{"head_dim": 32, "vocab_size": 4096, "qk_norm": false, "init_std_up": 0.0492, "seq_len": 256, "train_tokens": 136800000}
Each number is 128 + 24 x the weight over its row's rms, rounded and kept within 0 to 255. Layers, rows and columns count from 0. Numbers have three digits each. The size before them is the row's rms in percent of the matrix's.

# down: layer 2 MLP down (transposed), 512x128, rms 0.154, rows 106-205, columns 64-127
# up: layer 2 MLP up, 512x128, rms 0.12, rows 107-206, columns 64-127
down106 092:102146103175113145118098086126135120137129087115141127158118102165167072100126141115139127123120193123114117118177086128115155103110116129125148070127121180139139083110145087102125096135144122
up107 089:127132130170118153119121143145105116107157150122124142121117156135153121120123094131148136107103152129112140132121163103128163146142091117124110119140126110104130113099143168127106117167131118
down107 092:157123133100114097099145091129138185164112142130094114144117127163103156127157128144129137100132126096125115113105093157118097113083147131157117112124136126141103110098119119110085115154090120
up108 100:092104088136111122131132127095137131150099142189096138119146118124103113124142116117124093134169129130126145113139118115108081155115117134105136140111145099084109155155140124151109150155128071
down108 103:123145168077125147157161129136100135146149141156091132109145113120153092125109158153115130139149140102127116103163176094108141101118135131148195196140134123075150140131165183130121143144112098
up109 111:142113144145142138149145166131062112139119130111132124123128125128143147104145146194132174123179099185132135110125162138121143142160154130100112119137130133101086148119150127105147156158145154
down109 111:126122127149093097119104119110120108123136177139123175104127106105129148127140162121133157138123174126123122097130141128117134142156151101185102103168111168124213110109146130143174120127082143
up110 087:110107137125129139071110119133161137110158126121112140170108107138153125108113131105163132102148056151098116146140101092134131107158146146136115072135151100105115140125182145125148131150130171
down110 094:137141100094120153129126127134077127140103123140126153110157151143068117148101163128122086122106175088180121088143130111106145092130089138141138153137087141141143116133111160148151113121155131
up111 110:137094163137138132157105140164114104130106139148135164145106155143100092140148131126108140134120101084111133106119117111126118121150154119139187160121095119125090147102090134131129137134167119
down111 104:126089117149132115118107105117120120193126103136119138136102120127086137082128119168125144144168104107130117105139145124148124171144104140156105162153137118103098145156134135121104100155111146
up112 105:114119110101134142144129092118078107110163140129120132101159122120161103136103123148118168117138147109136088121156114112151153147148109131091129106125198120146176154126138133125141095144092131
down112 092:126142118099133119145109115091162136107134150154129173135129177124158135091128142099084138115109136127115174152137117128111098126130172097119109127068125120122137108162180086117127132186115130
up113 100:112118126146159148147167114125149144136176159117116128165076141101132108078109088167124103138103136117114149130137114096086122102156110126167170146096123180133132112122129162126103089145142157
down113 103:197114151105151111111146142138112128153096097130120081168130115177116143147139126128131142140134165137126119096124161142126161166133133137119086121086141107095158148137135126152133110094107117
up114 100:173113132114117144117140163142103191162127150143115123152137178124119097071132127151138107146142149145152103102112142121115127133129098162136097141080089125101093106129103134111141106113148108
down114 100:140125142131137102077133141128179119099122089111116136113176107112172139121119104121151164121132111119118103143158069177153082135133103116145136139138164149133159127142141138120130133134105116
up115 097:132090122127124111099105100108113170148153131122113096111129111131116107129121081164125147134154125122182143161100124151161115060173122171126155109148160106092146120136101110083113075137125068
down115 111:108120125120096145094080172089064114123100098120144099085121134157146129099143083152129141107113085115120132152127150145137142150098093138127133113145078120108130156096158143150134146111132120
up116 099:174109116116140097118145131107093124138094135152145125146100124146178103116091127124181183089097125174095152130092140141117136120168142145104124143168162147124067152153141150122082110106115159
down116 104:158155131130146162108099127111144097112125101121142118149110160150110126146150103120118124173103104086138168120081108149130051150165125124141143111128124132133094095127153105120145140113092148
up117 108:122171149121104122142128156142123152085177131075168124099104147163145150084125134116109113146105125111161141141167107085138069109108120145128127118130144091148114126094160104102155145129148173
down117 102:078098144113195136108121124101106071100154110132129113143117117133147123127154126115139114115123130135135164092101098141097111115103081073090130114088123139146128130146131121096154129138117117
up118 095:076132105125117108119091126139127114130071134112154198098126102126115109170168144090143138124083114150095142164138132126133144105119093157094101140139132111130148171144099138110115065130138162
down118 101:127137095141122090150102150139146129157102152151079078129112107113126131081113157126152111094146166194130091113123152171121129109151122141110128128131144137132120162151182077103171153088135147
up119 120:153122197152111103124159141131141098126124112105167150143115131129105158061120116140110117115127086158086167106118118115179116103088143099135124147173085139115104112098190128124100163123129165
down119 109:127157148130107098116116057144126149094148081121139100123162115159171167153179155111107115179110094122087147116097160138131094125151129131101102136161094140136156091104157122137134138120118157
up120 102:095138114107112127115106100109097167160074105120143117152164162117103139133168145159147135091105143163144133127124159101119152124100106112084112140153146104138132127141121173105114156138096149
down120 091:139125152130146124124130133137150116121125139132088149154141120100152067108109129156126122120118169107071119154112068141140140148115156137153102132145159139086142117111134126088155072126132137
up121 098:102106146129126109105166144048142151106096132119113104098125113154170103137120132131130156121116127102113135171081108133100163137135137133111135146124130119107098129111112166092112174122127159
down121 101:128126089117147088164091139153140143121144162103142115083133126109128131109129111081089095141075152135126127149119101137148130106119088110095086161117150128143122148184126150113134146148150127
up122 101:101110149158112135109111132115156155120123176109128101111151155100128165140152098139148108106154122145132119107125094125151170124154114134114124147120150144132119159128130168092085089087104120
down122 095:162117067142124146157110123125097122123161078157112112127151124157135099152119109130103133135128158109131126154132140101117068172124133125133122101091158115154151135131160075114162119188146112
up123 099:133135117161139126182145131126099151182162108116132148100108162118114127142105147140104124175150100117116150137114117083171121105114124157135119128127145105121087158140137166167133114117160132
down123 094:109110121141100111127095164127146112123158108143161077179157079143117101081129107111130110121117121132156140121135107161086136137109145148117079159176097106145133139113132124089137136150099105
up124 098:095118127140123136126166102114147112141120157159112137093140157097122113129157142118143128114115112127115158088093148108101127119171152165116153138166141102128140175133147158185100161134156150
down124 099:096143157130114155133120142143111119131142107108122106128113177168131117148158147100128110097123139137136126063141144110124153136108105096107094117121178105162111126131090165124087105151139108
up125 108:137158138134136160140121097160117108122132157119127129155151138158152166096172154126095128081171131108141112090165136108118126126117148155123133110136090108081107108091111083130146156123125136
down125 114:106136148110107131159103121113137138158093135144134130145151114138120139144086143092167126138129094158083136146170130172121162134122090064129133097100114099133152169125108151120133131118118144
up126 099:102118105137058134120165127117128120123159138148128108144142146123088161142129131112128109122185116080121129085128138124193077128099165124110146113129147119092137117134167105167114136111145077
down126 092:148166155136128111135142134098147124140195116093126142124124125118118123143104145174087158166126153118161122144171110107078066113133133128156151144160138124150154161087076137093137151096089148
up127 108:155132127131170080144115072137181158138121141133104161126135134113171102106120107115104129166131153130098090123112143188133172104121127140148108136109123138158150114120114129138143122166113144
down127 110:106137092097163128154111130120126156143096132158089157101125101110135086122112136134136126176138137132109162102162127133134142095138134140115079128111131127127116118149121191107110145115096142
up128 110:132149150142128124131143119099070101156151138149133143181117122094089069103131127121146122138129145091135142104138153108178141116122147095134130108124139141139124139156168130149100144169136112
down128 110:127159160085149132106143121122101151144143114182123166118161164148165132145146154141105122139140138097139159133128135125161145152105115123168110108139119127128153126142160176097139131112085146
up129 116:123127132120126123137135106097117168101098154141157117078098159125133149140096097119106075170069116115106140171117088130148108161122116104119134148091111152113125129119134126168097133112129131
down129 113:126075124127108130123115105133178097140146129126112134135162140104159111103161129116120156094196119146137093105143145085131123085159129169144169127194127110093116174134142122115144101101085112
up130 100:131092113121132126140130111085165141123117139142162102106129120114096132177116148163141140157097184095133092133113123135154134161170091092123154113139167100144117156128139140108068129142132110
down130 101:130128095127144180102108104119167136133104189170140116086138126170132123112157151134155129144118107115146175081136121173128101090155129117134134121122109139133101088146111170145184078165150123
up131 087:142150113143138129138126072096113101143168091167143177117121107093107109107166111132061112115135154149127124134165073141124115096112133137134149137117150156132130144097141087132143122146102115
down131 092:110101097069095144112139170112155137109089130107086142128120136131084147112095165108137104143091141103139138105101147164104111094142127162149078103133110128152117134130122143123161149095140136
up132 100:108160111125121120168100070137176151102097104157137107108159104116124132113144168127110164123145080126128103174136137095159156121089161166135102163154162132127120126158152126126119135159114120
down132 091:112093133161102120156116136126092125166149165141115132156116165113127146106124091145130096108113162109097122131159125126108148101185090138143122130105169114097134105104109129180140132156079135
up133 124:141102110143108105169137112135136075107132134167118145129128136096122128121157139119098159112116122104083156116110074144181077114148151134166154113116137133165144131154124107153075129068116103
down133 113:107142128144179123123125119120126122152091136151141139134137157116138118121136106116092135131107145104103159134135131132092130135122123116098133113119097127170165159161132174129123110107120124
up134 107:131110143128127142101124097183112108124134145133099148093164087129135141174115138123175146139140132159115081096108087094145132131068117148136127087094099126141161128132140095127112121121127131
down134 110:159143095151166139117129154114152154160102079164108143130110167102100134083208110139142118094113132140101106114169161132117121157134130118141143123136146084119104133103145127104118171143099105
up135 113:080159134128080124111125135095148177082077146133162147149146116112153094149165089148144100130110145116121158089142093129157086158174157141102101098155134108121141128127117123102097106120119106
down135 113:140127107141151071142114141160124138079127169194085100169094135099106150154104146127162082102151157132123110139106147151130147099100070105114132116088133165105172169139133139106158103150155166
up136 096:121109119098124162087137136143148157151157127151106119110114169111114125107141122117124136124157101116129144173143132139109140069147114143144126171143128137099115146095156090119187144129138132
down136 112:122094130090139148152143129069157135158112137170133110131135149145119132140110105166155107131085101135108161106096136120112159145173117155133089140093101116145137099110096124154122089092133123
up137 107:139089118080105106120160128133155047123184103162117105065114126097141144109128131099142116120130114078114124182150138168147160145132123137124111115115148136140131151173134125134160126155136123
down137 104:113155181100175192095122146118140128133127100153117141144105135107154125142094141119126177124087129110105128072099101089161155133113143183145120117145144107114094110134136095128109101152145151
up138 109:111076113122156150123133154072144098096126102157132114136112152140148145077176119130154119114103113118112157105114164163182133137136107126122130103116100109146104090146120113127066154140118163
down138 103:134116145123135138109106115143122140132095093120137204132155179138157106110153147112130159109104085115123109160116141087157147150126136103157106147119081178142116091133131124125114150138121154
up139 102:113112131141129149132117123143133086134152146101133191141094159145152139157149142138113106159142094113112163178139070153165142180162114115171193124129121119149094101125136138164119123137133135
down139 107:118131133114130167170123092099106089095153130113097125110121129149110150107134127099117108116161161110148172053117167146117124114164113141103161128141086104151144127143135126097104133128103143
up140 115:107087138121114168123128139139116168078167140116133132085132137131135138151073114114149157134150129131158132142138104122122161166134139114096167146141102140097129115085116142089110139111130079
down140 122:128126097060110126105136133140127116092124133144120148116112147091151109144092138125125124138110123200116117130085114109147168144144110137163188130164129127137127119142164180145162130162101157
up141 103:152162114117116133153100140161111110137122115104131148148182121157169135128152128148133173130100140165133109119136137086122068090143150162116139082137127098122117194141120116161110148093118111
down141 101:114120100107124121129143128100146161130109104122085137125141085165135102127162081146192157117162149166140128149133137120131114106113128128138139110085076197105134208130150159163105152153117118
up142 097:110086128149119134118117148087130113162136115137105144136080117154161112154135136155118120120136137114135117120117147135169085170125150082135152136118152170119154136111168121149083167123095091
down142 090:139169116098127140159108143101079161134101123147136161115146164152122134162127167088124126115118120111148138126120143124090168108083105148111133119164133095174107085160134114136152098138157146
up143 108:144137176111134149116143156158137110144136124141130111166133149146119116087121133126142067133136153115102109148177111103147116096136126133096076144176113136096140086102105170147126138125143105
down143 104:154136150138087130138083180126141117161173102098126119105165114107160126136113107131110155175156155151127087175159165127151118120117184127151090138118074173114097102130119107082101123121157136
up144 097:135129149124106127113105161148152154161165152117151107080141157126121132110142117112104125148168090116130101129103131087126095149169107111140105113104144154100088148113119131148126170093142123
down144 102:128134106115132114103115184141120175165167093156099155107125125127141131141149090166157167117150103154105078114112114080166168131126095128095075149131137125091096132094148109163141142124133141
up145 097:128148116125110128151098121157084184130077090179181089130117104123116128134131099145132152146105098110128110088140117127074095073143148152155121110164126110164136080119132115179162149137131131
down145 098:112111101147160137134122121146102139112205114132108126082142158124098138150112161123094106138099145124109127161150171101145101152155111142146074126124119136162103124117089144090120069120171161
up146 088:155146151133125119146169052138166113129148159134121100090122133080106144133096145131117104120122112118091118128140107132151095106101117125117136133120160130159134114160139141082090163139146150
down146 091:073129091102153150133107145067104133119123070143089153129135110115107117147132085113132117139105138105183128135111096108072146167160089147186137139132085136110120122118162134149130131146160089
up147 101:106128083132120177096066128105121142112137083126127136140158165167140105096126123099123144104162137109085121088122066145129150149132078081134124152114104127144157073138133136145125150149134155
down147 098:110125110149117156115117091134148185144150124145165123165120121109127147130153148146146138145090140088126115127114161157155140152164119116129146116166163102077172115109113154107139092093143137
up148 095:157140108103100104114119159189119143131136134112123141133112169137107147167121110179138113109141104125180125154123116140109117105142147113076155137131153119121078135113116165078111125150120173
down148 095:157082171098162157096105160106116135135158123110129166132151124138141112115129151107132124190120159102135094100127119126154122131124064127083130102095092094148164088144155164099142106146084083
up149 104:127145147106141080093123128125164102125113107100150098142175128119142105163118117156110122119169106128100104146160115112152119092072151171149106116084119145107155137075137130083114205159144108
down149 107:134150132140129125158160147115165088131118120150165091136120087160116145109177151120123112153112154037115088110097131133137129118162158134118144188166148104133138121111098152139093088106149141
up150 111:096141125135153098145146091100141115108123117114142139110136145115082135120179147119150136113111165156124152134133153130136131083099135177108082135104135155116162142169186082081089147105124101
down150 104:131158134122140126151124083137134119111179149114164154109116135160139112110131120127131109091128138115146161119124124142147136136105121111104122120133120092158175112106106082161113158137133139
up151 097:155112193117168155099115142118148121128128137126140149158126137143096107152170067124118144112110109123167116103083174132122121114160121161122091131125137175082112165148120154134122123154134157
down151 098:148129093101101100099135125134122113129128152157119115168151121080104101132098181114135134116096138092121147133137104128102142079114107125135163128114089096146128125122133151116130130168115123
up152 098:146116104129131111138126164124137123100117130124152124114158155077108133084125153138191131141104082099118141156165176145093092109156136167091096142153142103147105154164111132079088128108116130
down152 103:098129125122155086102128163126100073169151113092105136138125135145169136141175133149120119123139174153161113125125153132134102143113131179113111157109140124156126129110124101112136113167104143
up153 109:073166133122063106081148133147178149112144104178110109140124108067145110136098148123114061134121161125136137151154123133119151119126114180129131153119125105132115125129131109132098139089120127
down153 104:128121116083157119136126210117136129156140120137116131147109137131148101165138114115145115153107157190117104094170131126154152101164136109102152121141164165150098094165137122136100096146125103
up154 112:151154147138154126094092134135132120130143073117095084100131114132110157103131128159143144127106068105145114158134076145115141103118083123153130142128159104155105148078112116117158210162153147
down154 107:132129116110103136157122110083144130117105150131169145084084112131158151082098111081131129150126125124148073114142154145126135117168150107110140125117098140118154133147135125127143102167135116
up155 099:142106117126168144107111123187136158123175126094151164094119160096132076094096112146148136130113169092088112155096121145175148102089124115128119119162118124134124109121164143137137139130153149
down155 100:115108122117166111156115147148127128184135158157119165164134129173122077105110126131149108125136149103127120128178139169144073153113104188085152120119121137119124154129109070136178103096136154
up156 098:112156153143091128111142149120192108155153137113105147129092123152119184104131101124140125128143126145144089161127086106150187152123134121145145146039130127141141133132144145172100109127108147
down156 098:161127101125133133156077138132092169140118116130118148137156111114122132120144149148156116080160162075137163087080177159124118118095146137165102128155131122123103144126092066105160114158138138
up157 109:098139128149091094143107165159149114086119130130158090167109110141134087175113119124134109140134119120138103131156130143106124094140143119136131131130146106133145128123147149123118066119118080
down157 098:153162109082143103101123110067157173128111108105165137112128157148149127152095111142135157117125138163114128160133113134152113148078130142145096087141102121155155122112147111172087145082138128
up158 092:123132126105136103128139105136174155135140134146104116146114088117135151131105151183125151159132171118155144114106136116121141158126162102127105145124143131138161132134150131131093097168111050
down158 090:152137151128128150165129104145135081147103147168146164082117126084120154127113147110123125128099149094135146111124149092133120098104094131123133158075108106111145096108113118098147104147164178
up159 089:123118142136119143103201137112126085127177117176117112100115134134164098079065122098170083149123124114098120172155173147097147134128144137118150149127149136094140144131128140112114104131124149
down159 087:169128127117163146148067146113123178131117154101137128167155153131130111185161122129113117177131145115163106095148122146168124146078130117142128114124118124116098130153128118140135148121130146
up160 090:137089120145128117125137154107110131138180116173116115101160130124147139111102103151134113122123143195146112043134150115131107115156138201121172136161138132132148127101126147120141138139132109
down160 095:134162108134160127148163132085110111121114122103115127136127107148139093139109101115115116116117123127113150124101108107117151115125113126133093122127095077147127133145169154131129089121105158
up161 113:125113090134091096131136110135124144110116152103167147139127116099133070128117133143088136096115158113129171127114133139098101134124131133142139132117134126154122155109087094063152132119133121
down161 103:140126143156147117142110132131110085149110114106087170151134133099108134104130124061107114129168111130103083128119118133160157146124144132116103141085118095122125107128102152157155169113075113
up162 111:139131128100133172156111112129087113168151100178119140081131127134144093152142146094114128098149107142107120101137178142097107157112133150126146114103157169109099139121133094132118131142150119
down162 112:105133173144141159142102194156104124110130132157128127128139143118119131098127082162162115160162162140107157112120100128140154135153094173124129110163097080113143147137134137103159121164108126
up163 097:105187097110139124122103179123141115157112166159112130154079094151140132151179093090095143101079120138138122097130113151119111090152142135144105155154149151121106153120132122102159168149146164
down163 106:160117128088133125144146122132095162087153105096085112126144173110139119115087143111110104114140110130147096095113129122086137129130082129136142091119133134106109110131117119137161117138106139
up164 104:131148146099125153154082115109130140146170122152118137098115133103147114172141117148117136130124127145105099119104138095121173111139089154167102161104166105119151153131155099149137137151117109
down164 098:076127100148121126156094107128132130101119092117148151147132112093110112149111125117097130154102117140120151133168149141124135113146130164108170110132124130089119097146081158098100072170109113
up165 116:150121181098162108135077138122180128127154130094149160148151136134145124119134115094119141091130106159150093120135166167167142160106135121142127132129123172124136127086122201120112148143123139
down165 102:143122058121134128157178119145114135095145143116114090114123130113127133137074134147109141152093148127110146167138127106104105137147148151111144127130185144094109104140135101132109128109141056
up166 086:139121121104111125170099134178136139128109126156114128111139166140181160104118118118144125145148141115171137124125176098110118124120128181143185149113138079111092107143120131136117081145113140
down166 082:119158149148157148123135137131140130145154131107132129140155104161114130138121180141121126108120170094121102137102153142149130102133116126119125117148103162124191093077173141143138156094120134
up167 094:133116139103142142052107125106118159126093128148129119125083126131116179132110160124170133119153099141123138108158121132151149140116154133134125115157082161086148139116160175137077140173112153
down167 097:171149132138137160105121135152119077128135128164125132151114147116092147141125150116140180135092157140174128121106126097095085127133125103129126112157140121156135112143107118123148084090101160
up168 112:122149150105152115117149116135108090103153166134117113123113133147136112143082125097157115112105132093138137128110111135110123115120087135130159132102134127153108103100160196110112129160150154
down168 106:159146115143135141115135122105165157169065106101132110101111121081169146124133140135129132132113117102096111085146152100171143106128110124111166119149149137105131128105138137150139125117078142
up169 115:093117120191102160100123144148137131074153166155129112136145144143083157166105137123166096144133111095109117101154151113140142123124148122117099130131155129165127088142106132136091112103118147
down169 115:082135112100114096127129105112149148118124141132141151120151110118168139177125149122168076133173100153168091115124121153145105130112141111124148116120118141085138122113106106103138156122101077
up170 099:103137112125104109166111144110130129156138139095154104118117118156140084154132077160155124138152074112108139106134110152134171115118111159106142122108076103173138102096129142103164134142142086
down170 093:098099115112151140112133099138132133139128075137096173129117156150106132128134130164117175141118146136119103087149133108143133118096110061158075080134119150134100109094097125117140084143140178
up171 088:151119120156118125148141118116177102119123104144170121113139156136120158157143107133157157159127140108090122127151149136132127179113108141166091152074118119134119108188098125158078121125088074
down171 091:152132114085156150110139120115148138110146108135141174156148116170076085158114149135173093122113146080174144115118129143096123144149146127135116139127089130135120093107094104152119078132162105
up172 104:104099116091133148140141119142129096112140153157123119146128158135083137150131104086119155123123164143154120137119161116056119070174141169130096159094140111109109132160103081109135128129164149
down172 109:119128112124114143132131159099172133080097152155165125104118132133091120116113118105129095145102127124117147103181122157130128115154120132124162142172141140110108160149131166128141156099112158
up173 111:122171155134153117130084104135135132106175105110138131119138153168101155168163131143105148166124145111135114145106118096126106092124103147096146138101159100134134146161119123135145107149102109
down173 107:134140149144141153075148158131162091119107108108166109151113107130153120111103111097106178114075100138140139112111120132122125134130118149147142162148084131125174099145124130081144091134099087
up174 098:116142123131111124125157130131101100149130108150140100118088069124136181116139135104120137135145128129120162138131101120118101166137158141104122118161170077139150123089078160117137115142152080
down174 095:144117126115105118111133127100119120106101105124148156118137117194140102111130153118090116126146168148179117132137129160091178155119113148181144096143064090125112080104118137117122124155159146
up175 087:113129135152135082101135153205152145083135129134121157122135132147133116139110138177129167102152135183147125133097165117161117100119142078120129118106082131155125134116138136145136070114146115
down175 095:148147144153140093126144147123100113118113156115141068099096129165091135153102139143102092147130101115121129109114130105130120100154095150122138072158090160152110125163126125118115085134099151
up176 105:145162149106147127152105116150089156156088137096148170142114137125106106153146117090146123099110126132120069142161172125104132125100109135105140117166158076107099142128121128144125122119118122
down176 105:129128109106129125123116162101141118147122101162112136143093108072173136124136147147108148082177150112109110155138102163140138149165126187131156126091113129125106067123103147099124154154161175
up177 104:164148124090119126127132112141143159142108140104157155168117124135125122103161151114144134117100110114096115095120131105139097127147107137106091121136114139163140093075147119180084165109148141
down177 101:132100127136108148110138143120173156142133086066136125125143131069151160107114105148081155103167118154129115099144091123160135124175121108129170144107140144122121120100179102175130125134104132
up178 108:160083077119121100175134154119108174147117149146132122123049119140111110137156127129131151114084126180155118090095119098133135101183129142145162119136166143118183125120122114092129167128129151
down178 106:088138175119127106175159062118178092136115122095124149135158140142106111098106124118147157159150116127110150101139117140115065131156127153142136128148139123099107103124095119112146098118121184
up179 090:114117162130114167161154123090149173131165138151130144102136173128125112108096132093137108124159131131143130146124129155109154148093151149113171152149149173121122136052082107144108111125122157
down179 089:132151081101171154111143154090102147163087093156150135142161155130117153132097169115122073167085170165155127107111107121147136107109126123147141134129099108116141105143119124126168079131117132
up180 093:120137096111121114182196133138111150073116155115139118154168129119100131094115128098120150138128143087092103139114098113152119124139119101130150143130113088152129141101149150151127101091150152
down180 103:138134156146115123163120121187143130054112135077087131148155157125119122135093150129162148156130119153144119112101112104133154156175125108136120166163161156127156114082114101130102141127163146
up181 098:111136147135126091121145159121099121123134116152162170137147144129159100151134155128157152130133122119120097124092182113129143123106172120147083091100132116131139152125120171189133157142165135
down181 097:169159109111143147113144096117144075130131102114140106149115060161118125099120154134140145142136167134162114115110173124127144112121115119162165174101115104136129132187156124141146096165148118
up182 107:069150078108171085148144117113116128108130125137127124081137091124099119121121147101163094145142114121104111120115135148145162184100086124140119136108120160128088128151115164141127115135143104
down182 107:142111147152129096077135180160137135098118116093115139111087116127143159161148090145109120110133101073113084137154137098162095155115151138070118162144185156146131160134132108119155118145135074
up183 099:092177153171105091129139142120155107146186112137086124171118144121107118155116121130160140133109130158144105161113143121115121062101095131157156133103067126151149145145132112136154127142163109
down183 103:138207124143146152103104152115094202151112124190099132130082133157158143109137095118158119130151142124119098137108129105144136127114124121093121132121172125131120107119143115144101138104139095
up184 109:171149158104131164156159149164103166131122122129128093147103102132150177132138132093145133149131141118142119155151127118116128128137085130162136169105130100134137062150079108170152113108141066
down184 096:117159124135123103119109136152104130100154079151130142176115109112189119143143140105082135137166138084107159107106132101125134148097121136108102124125095138160104147153160128122099115119137164
up185 103:123157106105158134132153101137121119135090159125110167122118127124098164110160127135145112122145123099120107106140157109117141152096056116129112149157134131101170139182125150139140130152138119
down185 089:093116138128133167171129131107108143136131087125142130154123124158090066099118106123137141138124173082107113143135133128124115098156133124166130103128131128100098152156131093103110116082086136
up186 100:149146167161157095090110123126101164146109122103139137124113153129124174090142102118113131130119139121101132074138117143121147142108194086104111098157077141141124157156152133129112125135069152
down186 100:104170097093111138147086137131144149099191117116106109147115116087121129137159120164159180135128134133115183103135079074090101135147100092107121163086137140119175140121115119165139135167112120
up187 100:095150070113111107162112165103079161138105157142147135136134162154192146123148125161101156158136102150105113125125092100128144133142096111111152118125123165142113140135091114090136116150126120
down187 095:109171129124118120119129082142132107129169157107128158109125086154109099140129127121091087110131103139112098107086130147148134140120100157076091115143151094135144135127112116107135150116097122
up188 098:141150109116118140116141122136105101126117174189140125097118128139135158129096155118116131122151144124119086137150147135138106120150076105103155161091124180129131107131094123180130089142136114
down188 108:106163121184121124099150071145083136148129142137113121116143122120149115103162084113120086122119156137130087170101128130126172150132106184146111115128135087124073133144094163132070159122148132
up189 095:142112142105147135117142127144124146156141105127182107108184114148151109151139147134109151112092109124150174129107159105111132122181171117120120149053113134145092107132071108120149137073156116
down189 095:121111097101104192133099127143124108166108139116130111133090113127094146155151152098137083116096180122149111084112152136133117132142139085133157103125117132154096150168160086092129126118096151
up190 096:101132146141117131121113094155157117122093156114153108163098120148142152158126157128134109140153121109134131125143089127137158181088108176133146118119100109137141131140091144151081114093126103
down190 105:116119108105146127114110122158188134132123140128085107110141131161115131131119161126135107123088106099140104123120164113124150136072140150137095144117149112152095158120170104148110112105184129
up191 109:106088097162141141115113167159109128155149119136148122124173154099156106167120098153128128116153133117129129123119114132115135125132113136154171117102151089126132126111139150115130136195178168
down191 099:136131113129181145141105137095118126142135143105105113133139146103088144108158142115150138181123147086104114160162120121137122119099128120097149108173168135052177191142108152123129108117112113
up192 099:124143104076151113160126131109130106099108105145106165112135151163143080153086089137115142136177119146130084114130150095121102124114098170133135142132152189089122130116130153136107110154109104
down192 090:126108156139115166074110140152128184146112116121113128194094107157148170111142169099144082152123155142145144146131123100114161132166145111126114081141089100120135146136151097116151110102109134
up193 108:145089120170114148130091147083132107118145122071163110110123106102142121110133132140123138110106115112090169169091120124157156132122142101101157048141111142122127174144156137114111110143165128
down193 110:144089134133111156122147129135116126097113106160105166180145149164117152139110122086114108160130153123109112119122121151095091136134151150170087140091097144122097128143098182131148131131131122
up194 107:149131148109136150127126102098128118132146155162099097096119104099110126131172100131138099155167116101110103121136161147149161114131151128126145104133117100087156170092146127137089155151166121
down194 100:107086123143121083109116133159141126114120124119144142132126155173170124142145124117119204122160153127147098120095084073164124086086125113119124148109083163128114100150149074104120123107086141
up195 092:122143129148101105139101140159103128132144128135161103153142108159140139124112093114116124157135127136132148156151120154159157096125121088099157170124123073079123106132124137109164138116134080
down195 095:159094150060113162154125145100095165109156090130118118106120153171167146138146126107131114130149155126174130100093114124110130168135159130148108134122126130103088091103147136138113151104127126
up196 099:119108095133081150079161124123122146129120140110132123121125127114165107100134133128117142104109149106118146105061156147159142143142146122108116138143079127172159104117140110122133119126112126
down196 096:125121121178127122111099133181126099117106101144101103104179103116126144164107177146093165175130138177157139124120097108088143123144131112110145128098143099146106163105141134137163111120144148
up197 111:118131116163139065149154139135120082162135111105117129095149133135133103135127163111128133135143115121129112115150113127154107142072142127158119108059134152115133153141141182093112108096159188
down197 099:141121138118150141127094152118114157063103137150090116129126123124157125132088125141128145134087157146137116124121140102099141135157124113154176159131112111138149127142129179204109099121106116
up198 094:148131134163128133132150149097132163132102107165097092141153133140144151125123079124123140120129137148179149139134130071132129129101125189150072176104135153133121093143157108144106157117156103
down198 097:148121078125093134151091115139137120136167145130120106148164099170129118123151159118158110162122150098118149089161079146109138106143116147147128106138104116150160079126145158150126087104144104
up199 090:106120133131091134161167110138139143101150160135103137118128123107125172138091146112140143161125129170108057137132162079158122135124139153113137121095151127144134156120127161114105111118081103
down199 092:161142067092171123130106134137154118149116124098165135127132141150125137099132132125116075154110151155144157159112108147097105070119089118118110116154101104127133132162126137141165114125127144
up200 091:119143136145160162136149126136092126122136139096131136134123153111117139069154140118079094154121115116137164179118153120105139131162083113120095153136158112107101137108163101144190148135093116
down200 085:125154128091109127130152126144150125083126084138124101149174114134140142184135135146159187119123163097085138102126118164168092093116112133117121076135133142170157118144134133155115114123094140
up201 107:109100079097110128139141129188131130139145160170117130139137159094170152127119116127137161114142108112155174123121142153118139133146119100135157146109137110144182138111108130118132152142114152
down201 095:124125174122138169144081132137142126144128107169149122109093102153122126128146132109137109146140146141108102106152151084155104105132164078145095119118138154128089159108148145159144090103109112
up202 095:159173144119109105127128142150174104171130091141109163129155145186181151126072151142144152070184122141134152100122102109170124148122138102118110119142131114126120140158137133093145131146102104
down202 101:144104099095129139134114139105130140118120144116145073170117121131087106105118160100107130120095123121134116119146165149129149091139104123121125133161100108134111133099106147102152119136149142
up203 089:125138115119125133128132125105127122065131136134130092107138116116106150104133125146124102103121161130083166102159116196108161164169152125128150110149131104140168168147108091073100116091104146
down203 100:137116103130123096125140109107153113121160130137122151099118091161171133121130123120158095134151127129159139129148082131133150148152140123124108140063138090130139152143113145177155161121150137
up204 108:118117113150136137091121103133140112136104156086103147130108123121097141116138091114149155104116149095137142161121093105087172140101088125093136145099132144140104126137140162117140102138130126
down204 109:117136175126103132158122122119151174142088129073120101114108110104138166144166137122135149088103149142085086089129105173127166187104124101111113130108112098129114141119118104152128177106161151
up205 091:130126123132103140126111127155161104127121116107127115111149110148102084123119131151154130134169119085096177139101112108173164163130126146121103145111145105131118095094139146130125158119091095
down205 096:159157126131117185141133127097127113119086112111098119141116126138147147169067099110104132167114147130145068137109119183142123144114122094150135147115119098137136119155139111116139149124125150
up206 087:113149102121147131109135141124121134142151102106169130141158158147138125143163122129097165104133167122141153147076155100150120134133149173159113113103162164159124120088084133103140125132142126